Weights of a small transformer language model.
Size: 14 layers, MLP 256 SwiGLU, 2.59M parameters.
Training: a variant of SOAP for these matrices, 84M tokens, 2557 steps.
Each number is 50 + 12 x the weight over its row's rms, rounded and kept within 0 to 99. Layers, rows and columns count from 0. The size before them is the row's rms in percent of the matrix's.

# layer 2 MLP up, 256x128, rms 0.278, rows 103-121, columns 0-127
105:40 39 55 73 46 38 31 37 43 40 72 26 57 56 48 53 35 59 49 64 44 44 48 47 58 44 37 67 54 80 34 59 65 59 46 40 54 56 64 71 58 38 52 39 56 55 59 37 75 38 35 40 59 56 42 49 48 43 44 38 76 52 37 64 51 53 49 47 29 66 57 61 52 45 64 50 40 35 71 48 52 20 59 52 66 40 34 49 56 38 29 50 53 55 42 54 52 50 62 47 62 40 71 55 30 52 52 68 41 63 70 59 69 51 57 55 46 60 34 59 41 46 56 74 63 39 29 46
099:36 39 47 38 61 46 46 55 52 48 57 27 49 54 47 48 50 39 42 40 21 50 43 54 51 19 44 39 36 20 63 34 60 50 42 50 49 49 42 20 58 62 78 40 58 44 67 26 44 47 47 32 50 69 41 43 63 59 36 37 30 74 57 59 45 62 36 54 51 63 47 55 62 58 33 41 73 64 48 62 45 26 71 35 60 32 35 48 66 29 52 44 69 49 43 61 50 51 45 49 64 46 39 58 33 39 36 49 51 49 39 59 40 46 53 47 46 41 32 42 57 43 61 50 52 52 68 55
111:62 45 61 63 49 37 48 51 49 58 34 61 71 61 37 51 57 46 26 54 35 19 48 50 37 38 46 43 50 47 36 45 42 39 58 29 41 72 51 55 49 70 58 67 41 53 41 83 41 68 42 60 53 65 47 58 27 45 57 38 68 60 63 36 41 49 54 49 28 37 46 61 57 36 44 56 65 60 83 36 55 26 33 64 41 53 28 56 57 61 49 54 42 50 54 53 75 49 54 36 34 30 37 56 38 41 52 60 51 48 67 50 61 49 40 50 59 33 48 50 42 36 50 59 59 38 56 56
094:51 53 49 73 52 39 36 61 58 50 37 43 54 48 50 44 42 46 54 31 66 66 43 48 46 41 93 56 41 65 64 62 61 35 46 88 79 35 55 29 48 55 58 44 44 47 77 39 39 59 37 55 57 44 57 54 57 42 45 67 51 47 49 25 58 53 33 52 43 36 53 35 49 79 42 32 63 42 47 53 47 61 53 24 58 63 44 52 44 50 71 52 42 52 54 68 65 49 45 62 36 35 37 47 67 64 54 58 52 37 60 61 41 51 66 44 66 49 52 61 55 38 46 53 43 51 34 55
103:57 46 56 78 38 46 53 45 43 46 55 74 53 42 51 27 52 60 42 56 27 41 52 49 49 33 41 51 55 70 67 57 47 46 57 49 38 50 54 47 55 58 59 54 59 55 47 44 29 40 54 36 30 55 44 49 38 49 58 56 57 67 71 43 53 52 49 34 25 60 47 43 43 42 39 48 83 63 35 60 26 50 61 63 61 26 66 79 50 58 43 60 46 42 26 45 50 25 47 55 36 56 51 65 42 31 61 55 50 68 46 44 64 59 31 49 57 45 55 54 33 34 86 51 42 56 51 51
097:58 61 47 18 61 52 61 58 45 50 41 43 61 57 87 44 56 56 40 41 57 45 48 59 36 52 44 53 62 52 58 47 60 55 50 52 57 42 69 43 53 36 49 49 41 46 47 56 53 50 56 55 50 49 21 44 59 31 67 54 35 48 37 55 76 63 60 62 68 43 69 52 39 44 58 50 56 39 57 39 58 49 61 41 17 71 47 56 55 55 58 67 37 46 65 49 41 74 63 66 59 33 43 71 57 39 51 57 42 44 66 32 51 51 46 37 69 14 63 33 63 57 33 44 41 49 52 29
099:46 50 56 49 86 40 48 31 38 47 45 47 59 59 54 57 47 64 75 47 51 61 51 28 47 61 30 52 72 36 62 51 52 56 74 65 61 53 29 55 56 59 23 58 46 42 34 56 66 51 50 41 68 50 66 41 50 55 41 63 30 58 52 44 48 71 51 46 49 66 54 43 48 59 35 55 18 50 72 54 57 54 42 70 60 41 34 56 51 57 72 58 53 55 56 77 45 44 55 60 74 48 59 42 56 55 60 35 39 32 59 56 55 46 62 68 52 26 37 57 48 62 45 52 58 45 32 44
093:59 63 62 37 56 21 45 45 53 43 61 46 77 58 46 47 58 55 73 59 45 44 45 52 51 26 38 47 58 48 70 75 25 52 49 61 43 47 52 52 47 61 28 64 54 41 57 51 63 39 20 58 60 46 43 28 33 37 44 66 54 39 27 41 44 51 21 37 43 45 36 54 45 47 58 43 57 49 43 54 39 48 59 36 62 43 52 28 53 52 40 60 32 63 55 67 55 27 50 20 58 64 50 55 52 56 64 47 68 39 45 45 48 56 39 58 58 37 25 51 34 61 58 51 52 44 69 60
103:49 31 66 51 47 68 53 52 65 42 52 48 50 50 57 40 55 71 36 59 45 53 60 67 54 40 30 17 38 52 43 65 37 46 65 62 34 50 26 52 53 55 54 61 59 44 54 55 57 26 64 42 69 61 60 45 42 67 56 57 41 48 37 50 51 46 71 29 42 53 48 42 64 59 69 71 44 62 45 32 42 61 33 64 42 68 36 55 45 62 42 23 55 65 49 45 57 51 47 45 55 28 27 46 76 76 54 49 57 50 47 55 58 55 73 50 41 49 54 38 33 62 62 56 51 34 35 63
101:42 31 55 64 33 39 49 53 30 75 59 56 59 65 65 61 61 73 47 59 42 51 48 43 76 31 31 46 34 47 52 24 52 50 64 66 45 29 44 55 45 64 60 49 43 62 50 66 45 50 58 42 52 45 56 43 79 45 49 53 48 36 45 54 65 55 47 57 66 57 48 62 53 69 39 50 68 62 42 44 62 57 59 58 56 80 47 51 54 54 37 44 69 59 40 48 31 58 61 62 70 37 49 54 73 64 67 50 49 53 75 57 67 55 51 42 50 42 44 62 29 47 42 26 51 34 68 55
092:56 49 67 37 50 46 49 47 44 49 36 65 49 39 29 29 37 26 47 57 34 31 60 43 50 49 23 24 49 52 52 47 51 47 51 46 64 56 30 66 52 41 55 53 58 37 60 20 53 48 52 49 76 56 62 45 72 46 68 48 35 34 37 72 47 66 69 45 41 46 50 61 48 62 75 50 53 65 35 58 54 43 40 38 62 43 55 57 51 42 41 51 46 41 40 60 60 31 59 50 52 45 69 48 46 42 39 32 39 38 33 51 45 28 46 36 46 49 58 24 72 53 35 45 39 62 37 72
101:68 48 51 47 50 36 49 60 47 51 52 40 51 52 66 49 40 40 45 52 54 68 18 30 47 58 52 41 46 73 47 55 29 62 39 42 60 46 42 60 34 73 59 37 46 28 51 38 66 54 59 48 51 59 25 60 48 44 32 59 51 18 58 38 31 41 44 55 36 44 53 66 40 47 32 34 45 63 61 31 61 61 58 56 49 43 37 30 60 50 51 44 23 45 36 48 53 48 40 62 65 62 59 59 39 42 64 58 81 41 70 44 63 56 55 39 36 45 56 58 43 61 63 27 58 43 37 54
099:65 44 39 63 56 52 53 38 60 60 48 53 48 51 59 77 62 37 32 60 45 34 59 37 61 45 59 57 39 43 50 66 48 62 20 54 47 43 44 65 66 73 74 45 27 43 55 58 58 35 62 35 56 56 46 56 44 52 43 49 39 45 51 48 59 52 51 35 48 40 51 55 37 49 42 45 48 43 61 55 54 63 55 43 57 64 55 51 80 67 57 70 38 46 51 50 61 31 49 74 57 60 75 51 41 60 51 45 25 40 22 70 63 53 51 49 43 61 39 53 35 30 59 68 87 51 55 62
096:31 65 47 47 54 61 50 65 82 43 63 72 35 43 63 67 51 55 49 53 40 31 36 54 56 50 44 56 62 40 52 56 58 62 61 32 51 42 62 52 53 42 67 42 52 40 60 50 35 53 64 37 57 52 64 68 80 40 64 40 51 68 42 54 65 39 58 51 61 58 43 40 30 53 40 51 30 59 50 61 32 38 39 73 33 37 28 59 58 63 57 52 54 71 63 46 49 35 62 55 41 65 44 62 62 60 53 23 44 63 46 28 57 28 28 53 36 52 56 35 57 60 53 53 40 30 51 37
098:48 49 50 68 42 47 46 72 66 51 57 55 64 32 72 58 37 56 38 52 61 45 49 39 55 48 40 41 51 38 36 68 50 46 34 44 69 58 56 43 47 59 46 40 46 58 41 49 71 66 43 40 50 59 67 40 65 20 40 50 66 49 80 52 43 56 48 47 42 34 36 65 49 49 54 71 43 56 55 38 42 40 76 70 36 57 44 38 60 45 30 31 48 47 32 44 62 44 46 50 43 46 54 50 53 42 50 51 49 58 57 44 74 36 69 68 42 27 20 71 82 40 57 49 52 42 56 59
107:40 61 46 46 56 41 53 57 56 55 65 46 78 67 43 57 44 28 61 57 52 36 48 53 33 34 53 76 42 20 35 41 57 56 51 26 64 83 42 35 41 60 53 31 25 55 57 33 45 35 58 49 49 42 52 54 48 57 55 46 55 78 48 58 53 48 33 55 34 62 53 55 59 70 38 49 50 57 37 47 39 40 53 65 59 48 44 67 56 44 43 54 67 40 40 59 74 43 51 64 51 55 60 54 38 49 41 48 17 45 54 40 49 47 36 70 38 30 44 62 28 45 57 41 43 37 54 62
104:50 47 62 55 47 83 92 59 41 36 65 19 55 73 40 61 48 46 37 43 47 53 44 52 65 60 38 40 65 52 49 53 63 36 37 36 59 51 59 49 56 43 62 66 42 39 54 53 37 53 64 69 43 65 27 60 48 37 69 23 57 42 59 64 38 39 44 59 59 48 44 56 47 59 64 59 56 52 60 48 35 59 57 41 63 61 41 26 41 63 40 48 63 63 47 29 64 50 39 50 43 52 45 45 73 50 48 52 43 57 66 49 41 59 46 32 56 39 62 48 39 65 62 52 74 57 60 60
107:54 43 68 75 54 68 42 44 38 40 56 45 45 33 54 45 76 43 52 73 60 55 64 53 58 65 36 55 61 61 39 48 49 60 57 48 64 49 51 70 38 24 51 65 60 51 43 74 53 60 58 41 46 34 47 51 47 42 46 74 47 37 69 61 34 26 34 51 43 49 57 43 59 48 48 56 60 37 51 52 47 53 48 65 71 73 58 50 41 47 50 11 33 30 53 58 50 41 72 26 64 32 38 48 68 59 67 46 62 43 45 52 43 73 48 43 55 59 42 63 39 42 39 59 45 56 49 52
105:24 46 44 59 56 78 34 60 56 58 78 58 26 69 70 24 54 42 50 62 35 46 43 38 58 60 59 56 54 50 57 65 42 63 57 48 60 74 46 49 51 40 47 38 54 65 43 80 51 46 51 43 45 58 61 50 54 43 71 52 38 70 40 29 49 44 38 43 31 61 57 48 47 47 45 41 42 35 33 55 35 79 47 38 40 57 30 42 64 19 20 43 55 47 47 54 36 45 40 44 50 52 40 24 66 52 56 43 42 52 44 66 43 52 60 53 61 57 59 56 43 54 60 50 45 52 54 58
# layer 2 MLP down (transposed), 256x128, rms 0.249, rows 103-120, columns 0-127
101:43 67 55 63 58 35 54 50 59 46 35 57 43 45 41 60 41 47 76 62 44 65 51 48 75 61 21 56 42 56 68 41 55 63 40 68 38 48 37 40 40 54 59 53 62 43 39 42 43 61 56 57 54 68 46 31 70 35 42 70 39 68 44 36 55 54 46 39 23 42 50 49 65 34 50 44 40 39 48 55 42 64 49 51 25 46 41 46 52 49 47 46 23 56 66 49 43 60 49 45 35 58 43 34 72 59 52 63 39 31 49 39 46 54 70 65 63 39 55 59 33 52 36 19 51 19 57 49
113:56 36 68 16 44 55 54 29 62 43 54 39 65 52 57 53 52 47 53 57 37 53 40 49 57 46 73 52 58 57 57 46 18 50 47 45 45 45 38 34 43 51 53 60 65 54 64 52 43 51 39 56 61 68 67 51 72 48 52 73 33 74 58 49 44 48 54 54 46 60 53 31 55 65 50 38 72 71 60 53 48 10 52 61 63 49 59 53 61 45 38 43 49 61 48 50 62 40 62 44 63 65 49 65 60 47 60 58 22 58 55 35 43 34 73 55 40 59 21 64 46 44 64 58 50 55 63 39
096:39 51 69 74 37 52 58 69 61 50 60 45 45 37 53 43 42 46 53 68 66 54 50 44 53 60 56 46 47 56 48 34 51 66 49 57 48 45 47 45 54 35 38 37 53 41 57 36 68 58 38 53 45 55 49 41 49 53 60 31 48 53 54 52 74 35 42 46 56 54 56 30 54 48 42 56 53 44 40 48 88 65 55 64 71 58 32 63 36 59 48 36 46 40 61 54 50 63 58 63 66 62 57 55 48 32 29 50 51 42 42 60 34 39 57 45 56 45 37 33 43 44 58 51 30 99 33 35
097:51 63 62 40 37 55 56 49 63 56 68 54 54 42 56 72 36 54 39 48 43 71 66 58 65 51 46 63 57 51 85 57 37 45 36 74 45 42 59 52 31 42 47 55 58 44 36 44 31 48 86 67 51 46 42 50 66 52 38 56 76 39 66 60 26 54 48 44 52 41 68 49 50 68 24 44 61 56 56 29 59 46 41 62 53 72 33 53 50 67 61 56 49 41 32 57 53 46 31 57 45 38 39 39 52 46 54 49 69 53 70 59 52 54 32 54 35 65 47 67 55 43 36 41 40 42 44 45
102:30 60 64 69 56 55 64 44 41 49 63 36 39 57 41 45 63 60 54 55 45 34 74 40 53 51 64 43 50 66 60 52 30 44 47 33 55 59 41 39 61 80 54 45 49 39 54 38 54 42 46 30 52 63 43 65 51 76 39 32 47 49 45 43 63 41 61 34 38 59 34 58 38 44 44 56 35 59 49 54 60 53 29 38 56 58 85 64 47 36 59 57 54 79 37 51 45 28 52 52 42 44 36 55 55 72 50 60 34 51 28 32 55 59 47 48 56 52 56 21 41 63 56 46 60 53 73 55
098:65 47 40 46 54 47 56 60 47 59 52 37 69 51 64 45 50 57 59 35 53 52 33 45 22 38 44 48 40 40 58 22 43 58 41 71 66 46 63 54 38 53 58 53 53 49 52 52 46 35 53 56 41 60 07 67 84 67 55 62 36 59 42 67 79 38 69 39 67 49 45 43 44 44 31 51 44 43 56 43 43 49 66 49 28 52 48 42 36 52 57 47 51 57 52 36 48 45 52 63 56 54 76 50 43 37 40 55 56 53 46 53 60 69 58 49 45 50 76 19 57 46 53 46 36 30 38 44
116:37 38 40 41 44 42 47 54 54 65 46 46 54 38 71 41 43 58 64 49 34 55 81 53 58 71 44 58 70 46 52 60 43 59 46 44 47 55 32 40 62 47 72 54 36 45 32 48 41 63 36 54 61 51 54 45 45 62 32 52 41 41 61 55 61 47 50 35 57 38 39 44 71 36 57 83 54 70 72 47 72 95 60 49 72 54 31 35 43 52 48 41 51 26 50 57 50 45 42 41 53 41 54 58 53 41 29 45 68 33 49 63 49 28 49 53 51 44 37 66 37 51 41 54 48 38 52 47
087:49 51 60 55 37 54 66 51 51 44 59 58 62 59 52 57 59 42 51 55 47 57 72 51 70 39 33 40 45 32 46 55 55 50 59 75 56 28 54 29 33 46 53 62 60 32 49 59 21 39 42 69 70 61 45 37 50 41 58 62 64 34 44 26 68 53 44 49 42 49 48 57 63 35 46 64 57 49 69 40 43 73 58 42 58 31 43 46 51 59 38 52 55 58 56 83 48 55 53 36 56 42 35 35 47 38 57 56 63 38 70 44 38 62 61 51 73 57 57 37 41 54 61 57 27 51 63 85
108:39 60 55 50 49 49 61 44 46 59 60 63 58 53 45 56 33 36 49 46 54 44 60 64 61 39 49 29 40 76 48 60 47 43 51 45 41 34 49 42 24 65 41 60 36 58 40 42 34 55 60 63 50 39 51 45 68 77 66 60 41 49 55 65 36 47 56 57 44 61 60 49 55 57 67 54 68 47 19 45 24 62 46 64 51 53 14 45 45 60 32 63 53 53 83 35 44 49 48 76 40 43 48 47 65 73 56 35 47 47 56 50 50 30 67 51 41 32 46 41 27 58 54 52 68 61 48 58
101:52 55 42 39 48 68 61 54 57 61 19 30 67 60 59 49 45 48 58 39 53 51 56 49 57 74 52 71 59 57 43 53 07 58 35 59 38 48 52 48 59 55 44 46 57 52 42 56 50 47 36 65 64 53 54 30 31 61 54 54 33 30 57 61 42 38 42 49 49 43 26 45 56 54 55 41 47 25 44 62 73 44 45 31 62 32 80 67 45 53 57 53 69 50 43 58 63 49 69 50 49 55 48 39 53 57 40 62 55 53 76 40 38 61 65 41 38 44 41 33 53 41 24 62 36 50 54 43
090:69 33 67 51 26 68 65 56 35 54 37 55 29 50 51 56 62 50 34 47 46 49 47 34 59 61 62 36 59 63 51 47 42 52 55 44 64 51 59 55 65 55 53 44 57 42 62 53 46 50 40 47 47 64 53 73 53 51 52 62 64 49 36 47 23 13 51 59 42 35 57 45 34 52 41 39 62 39 61 49 44 59 50 49 72 38 49 61 56 50 35 10 48 48 17 47 46 58 63 69 56 71 46 45 63 60 52 43 38 33 60 49 67 63 58 61 52 46 25 72 48 40 53 55 46 49 44 32
100:70 50 45 61 62 24 53 47 32 75 49 62 30 57 47 42 61 51 51 67 40 56 39 51 53 41 62 80 32 29 45 41 50 44 47 57 65 35 30 45 43 48 63 43 53 41 63 43 56 61 60 45 42 43 74 56 28 36 72 43 59 55 48 64 53 67 54 53 50 38 62 54 39 48 51 54 49 40 66 31 41 69 49 37 59 54 56 44 53 56 61 49 49 70 65 45 33 49 59 56 40 50 25 39 58 59 47 41 34 59 64 47 56 78 57 20 56 53 38 46 27 57 58 57 57 77 61 53
095:79 79 40 52 51 60 36 49 47 36 40 48 43 56 44 61 47 52 59 56 57 32 45 38 47 51 30 54 43 58 83 48 69 44 58 53 51 54 59 46 46 51 45 33 47 41 59 65 43 42 52 19 40 49 54 36 77 62 45 45 26 64 61 46 57 36 59 28 43 54 46 51 27 60 51 33 39 55 55 58 41 39 40 29 59 47 75 67 29 39 57 56 40 59 49 63 54 39 31 44 52 41 51 39 55 42 52 43 44 63 51 24 55 50 26 63 55 36 58 60 70 59 50 34 29 53 40 44
096:40 44 49 30 63 44 59 51 73 28 48 76 50 37 35 35 57 43 50 40 74 21 27 42 54 51 39 50 35 32 52 36 19 40 52 47 43 49 45 28 57 50 50 51 32 58 64 49 39 59 37 38 37 59 46 41 72 54 61 52 78 53 31 61 42 64 49 53 64 36 79 47 55 46 48 57 59 63 58 57 63 60 49 39 39 47 58 59 49 67 63 53 50 33 40 39 39 50 42 45 61 41 54 54 47 66 48 48 55 52 62 53 57 53 38 74 36 60 50 61 40 42 62 61 21 64 53 58
099:50 67 35 52 44 38 56 61 39 53 56 61 48 57 40 33 39 29 38 40 36 68 59 65 67 29 48 59 54 53 36 41 30 58 48 46 47 51 42 46 36 50 55 48 62 67 55 38 40 42 64 62 69 58 44 43 63 19 58 67 16 66 56 59 43 31 47 59 52 58 41 57 38 43 33 42 39 40 62 46 13 48 54 52 60 54 45 49 57 57 56 50 36 56 64 44 54 47 45 40 53 43 41 62 54 65 34 71 29 52 40 54 54 51 45 48 71 61 26 49 51 48 57 51 40 86 48 34
098:25 52 40 54 31 46 30 32 58 56 61 47 61 41 64 69 46 54 63 51 44 54 67 37 57 35 69 60 63 69 55 62 39 52 43 60 26 42 65 45 66 41 38 40 58 52 33 42 47 45 49 57 63 67 64 57 67 52 27 57 55 57 63 55 63 60 40 53 46 69 50 68 60 38 21 52 71 53 53 46 29 51 44 45 46 57 57 31 26 41 50 55 58 43 59 47 70 45 75 52 57 35 46 24 54 45 46 73 63 44 54 55 40 69 43 55 67 49 61 43 48 36 54 40 45 70 57 38
112:63 66 49 58 51 48 52 50 51 44 52 45 26 46 40 36 66 33 52 55 74 55 45 46 53 58 44 44 34 52 41 25 99 36 37 71 39 37 49 31 63 43 35 40 34 66 74 34 46 69 43 58 39 64 54 46 53 57 40 30 38 52 44 52 50 53 44 53 53 55 63 41 47 52 56 66 53 53 60 49 50 48 47 58 43 50 64 56 53 49 58 47 69 46 50 59 70 61 49 56 50 66 55 56 60 66 51 39 56 46 48 34 53 78 72 78 48 61 53 47 49 60 63 60 44 44 41 72
106:39 37 56 73 60 53 54 43 40 38 59 42 53 34 52 49 38 20 39 46 53 80 35 41 58 46 50 50 52 55 59 61 43 26 66 73 58 55 64 52 08 54 29 39 48 48 50 31 53 52 42 51 57 43 66 48 27 38 55 46 56 48 39 44 39 59 52 35 50 48 43 44 55 59 62 53 44 54 56 30 47 41 50 65 56 55 61 61 60 29 45 34 65 67 30 61 52 64 70 26 52 55 50 48 55 59 68 50 61 40 46 15 22 59 49 58 48 57 45 62 62 40 48 53 44 45 46 48
# layer 2 MLP gate, 256x128, rms 0.283, rows 104-121, columns 0-127
103:75 50 48 58 59 68 39 56 56 52 35 72 49 60 55 62 22 29 56 73 65 46 48 38 68 46 54 58 36 71 76 43 45 56 47 57 43 47 52 72 51 43 41 52 35 60 28 51 33 38 66 53 64 41 57 57 37 63 52 55 55 19 49 42 49 39 62 58 54 57 42 43 59 52 74 51 47 40 45 76 40 62 59 59 59 44 54 50 25 51 46 54 28 40 54 43 47 72 50 41 55 60 53 80 58 40 44 51 44 59 65 24 56 51 38 66 41 49 44 58 69 42 58 47 42 34 48 40
104:59 49 60 76 55 43 39 50 55 65 37 67 76 62 45 51 59 58 34 46 33 38 42 43 39 51 43 40 61 54 43 62 49 49 56 35 64 61 45 55 40 80 63 72 43 68 41 79 34 56 43 58 55 70 55 66 39 52 57 44 68 48 52 39 30 53 55 42 42 33 57 52 60 34 54 57 70 59 75 36 49 39 31 52 46 49 24 48 66 53 59 59 40 49 55 61 73 53 51 33 51 35 43 39 34 45 46 65 63 55 57 30 51 65 42 53 60 30 49 58 30 42 59 63 59 33 49 43
107:61 62 57 62 45 46 53 27 50 47 58 55 60 56 47 54 49 31 30 34 57 53 44 50 49 57 44 71 41 46 44 45 47 40 67 69 64 61 50 32 60 67 75 47 50 57 79 64 37 47 46 36 49 63 52 59 68 34 43 69 48 47 65 26 46 50 47 52 45 33 59 44 38 59 54 35 72 47 63 63 63 33 38 55 45 51 53 52 46 69 55 41 55 48 65 62 85 56 30 54 60 41 49 37 60 58 20 25 60 55 65 46 51 59 55 61 53 53 60 50 44 51 52 33 27 42 61 27
100:58 24 63 35 58 72 57 62 52 36 39 37 40 48 45 70 55 49 42 46 43 58 65 52 60 40 32 58 42 30 54 35 48 34 72 59 37 30 31 28 65 55 54 56 56 49 51 53 48 64 73 35 60 62 60 37 61 64 52 59 48 52 30 71 58 53 43 53 46 55 42 63 68 66 55 32 37 47 56 61 60 68 49 56 71 54 33 67 44 49 57 60 61 31 56 46 55 65 49 39 64 48 42 53 64 72 53 43 29 40 62 51 54 43 51 60 44 69 35 42 28 62 33 49 73 44 54 53
102:64 54 62 26 52 63 39 55 22 44 42 52 66 56 57 72 31 59 57 71 37 46 41 62 45 58 69 72 66 46 53 54 28 42 46 52 57 60 55 59 51 48 55 45 55 48 64 39 46 54 31 37 46 53 45 52 68 46 64 63 24 46 26 62 65 53 58 69 35 61 58 50 37 50 45 33 48 39 51 42 53 60 65 42 39 51 62 56 42 57 35 48 41 40 55 62 63 71 49 42 58 59 71 47 53 36 46 60 35 52 74 35 86 57 60 41 53 50 42 43 52 62 25 49 55 34 28 51
101:45 44 54 53 38 48 49 37 70 43 48 53 56 58 57 43 41 53 63 47 51 42 45 53 64 34 42 59 37 39 67 60 58 52 40 39 40 41 37 35 53 48 55 52 48 39 48 45 31 65 90 47 54 50 55 37 52 82 57 42 30 63 56 37 27 70 51 31 39 76 40 52 61 58 51 56 64 57 69 17 52 35 39 43 35 61 33 67 51 58 43 62 46 37 63 55 51 50 49 45 39 49 46 48 43 36 17 63 59 48 34 58 71 49 57 46 41 79 42 30 55 62 52 60 49 52 49 56
087:46 67 50 47 63 40 54 48 55 49 41 66 34 41 16 51 40 39 78 23 52 48 56 62 65 56 61 40 67 42 40 48 54 32 56 34 41 32 59 45 41 44 61 48 57 45 58 48 36 40 49 55 74 53 57 54 70 51 44 61 42 58 47 58 65 45 36 56 28 67 48 40 60 61 55 40 42 45 52 61 35 55 54 46 39 46 51 37 25 44 73 52 57 50 39 42 54 51 74 55 54 64 41 56 52 42 34 16 64 46 45 47 40 46 57 34 22 64 81 45 49 68 36 63 51 36 49 47
104:43 47 55 47 53 59 41 59 46 59 43 65 43 49 58 65 46 50 46 61 61 40 57 34 72 42 56 59 53 26 80 52 70 60 87 57 43 45 40 57 34 82 62 65 49 68 44 57 53 58 47 46 46 54 43 30 60 65 53 43 38 42 53 53 39 47 53 54 50 48 75 60 28 48 42 46 44 48 41 67 47 63 48 62 48 67 55 61 60 47 59 77 25 57 59 24 50 54 55 54 55 34 43 56 59 42 60 39 41 37 57 40 63 37 41 49 40 21 33 62 47 57 68 38 67 36 36 43
109:60 89 28 31 31 68 62 27 62 55 49 41 50 48 37 59 45 30 51 45 56 58 34 61 49 63 42 64 58 53 46 54 45 47 49 52 60 62 45 41 45 62 36 62 69 54 58 33 50 71 33 48 49 64 80 51 61 40 37 45 38 44 65 48 56 32 54 38 53 52 60 38 39 52 48 35 57 34 43 56 61 61 52 37 59 41 54 53 40 63 17 38 41 44 58 56 44 51 52 48 60 68 66 48 43 52 42 57 63 60 66 45 25 31 55 48 51 38 37 52 47 29 45 35 55 40 23 39
106:39 68 58 44 55 34 47 33 56 34 19 55 55 46 36 25 28 35 50 43 38 41 68 64 69 47 49 41 42 65 61 51 68 57 59 44 46 50 40 58 60 52 65 68 41 36 44 40 38 59 42 34 70 45 62 52 52 36 77 38 27 33 29 56 43 56 57 43 51 44 48 61 44 46 60 52 60 63 49 52 52 58 28 44 54 48 41 52 57 42 56 57 48 41 53 71 49 46 36 36 64 30 50 55 40 30 38 25 52 48 42 59 43 29 37 40 39 50 46 43 63 70 30 40 38 75 52 65
109:42 48 42 53 44 35 55 44 67 41 42 42 63 57 43 55 38 43 38 64 68 64 59 42 49 68 29 34 37 31 48 26 37 69 72 60 67 35 53 26 64 54 74 49 56 74 36 52 52 44 45 55 54 71 51 55 68 54 46 40 68 71 51 64 49 54 46 40 68 48 55 39 43 67 58 38 52 44 31 34 58 70 57 59 61 32 60 44 30 24 45 45 77 48 29 47 44 68 50 59 47 55 54 47 41 57 44 55 63 54 28 63 42 48 47 46 43 52 60 47 57 40 61 70 45 41 55 35
103:58 79 56 33 63 67 48 54 49 37 52 40 60 55 52 41 55 57 72 44 42 54 46 31 43 57 44 64 53 56 55 62 38 50 66 48 55 39 68 26 43 41 62 53 49 50 49 76 63 58 51 61 47 41 44 16 89 43 42 57 54 55 52 54 49 42 61 31 64 57 48 42 53 50 41 57 44 72 50 35 43 54 57 61 57 33 47 57 34 46 64 27 56 46 71 56 61 58 55 33 52 69 33 32 41 34 50 39 52 46 70 29 24 46 53 69 51 40 61 47 48 50 48 38 26 61 43 38
101:47 48 47 49 70 54 56 74 66 27 64 43 71 59 23 61 48 56 54 45 56 36 46 51 51 28 48 37 54 29 50 38 49 58 58 38 56 67 53 24 55 41 55 38 61 54 78 47 37 45 35 34 52 43 59 53 68 69 52 51 66 77 48 44 61 65 87 57 66 62 46 41 43 67 43 55 62 56 74 81 47 44 53 44 56 41 46 66 66 55 48 54 47 54 62 50 38 49 39 44 48 69 50 35 38 57 56 35 43 60 50 60 42 43 39 58 29 40 47 50 47 41 42 59 38 43 64 55
110:32 53 52 41 39 45 60 52 47 43 45 54 41 60 65 58 53 26 45 42 66 23 52 53 55 47 38 12 68 36 43 37 62 32 55 26 69 50 60 36 64 38 56 53 43 63 64 57 42 74 53 38 54 53 52 57 47 45 52 31 42 52 66 56 43 56 48 40 85 55 37 59 44 65 65 56 63 50 51 42 47 52 31 63 52 70 49 67 34 60 59 51 49 55 38 50 47 70 50 54 37 50 64 53 47 46 50 67 35 68 64 42 36 41 69 67 54 56 29 62 56 56 50 67 34 39 66 65
101:71 63 67 72 57 47 52 45 48 41 56 52 58 51 41 52 08 46 65 31 50 48 57 43 24 37 62 53 52 71 32 47 48 49 55 42 46 72 60 46 30 52 35 44 31 38 44 48 42 42 48 52 59 54 51 49 66 67 52 64 76 58 57 54 44 49 52 30 38 56 48 54 44 67 57 55 54 58 59 47 48 51 37 63 55 56 47 64 44 51 34 48 42 37 59 54 59 42 44 67 59 35 43 77 44 35 44 52 41 54 36 70 62 75 66 52 56 44 12 40 48 29 48 35 31 54 45 62
104:45 43 58 48 48 50 30 61 46 39 42 55 51 58 52 65 54 75 59 63 50 53 44 52 27 50 69 39 49 67 45 71 52 59 54 41 46 57 47 52 54 43 38 64 19 45 42 30 70 63 44 54 43 43 61 43 57 19 37 68 41 37 48 47 43 56 41 47 43 51 43 67 50 32 43 56 28 48 63 29 62 50 46 41 26 41 58 58 39 38 42 44 50 42 58 65 53 53 41 57 54 49 62 68 55 45 41 23 67 61 60 58 68 49 78 48 57 71 48 83 51 45 58 25 54 31 50 49
110:55 62 26 41 56 34 27 62 62 52 52 38 54 63 22 56 36 45 57 58 66 50 29 46 50 43 54 57 33 62 71 51 49 56 25 48 51 30 36 51 45 64 43 57 50 65 56 43 52 38 48 14 45 44 61 33 45 58 63 49 34 50 67 38 47 56 63 41 53 43 50 51 39 49 55 38 50 16 45 61 50 56 50 37 62 35 67 59 46 58 28 47 40 52 77 54 25 51 56 73 58 56 52 49 34 36 67 45 43 61 53 45 55 41 43 49 39 60 38 46 49 75 62 58 70 49 52 47
107:45 51 67 55 50 78 54 43 39 48 36 47 50 68 68 41 56 49 29 53 43 62 41 34 51 59 54 53 27 32 52 69 58 54 34 51 72 69 49 61 47 30 39 47 44 52 56 71 37 37 51 48 51 59 65 45 44 35 66 29 40 68 37 28 54 40 50 50 47 67 40 37 33 50 42 40 48 43 60 82 33 52 50 20 40 52 47 40 52 39 27 51 47 70 56 72 45 41 70 42 66 70 52 43 49 56 72 32 43 41 46 57 44 57 43 53 40 62 45 36 45 51 67 42 60 59 53 47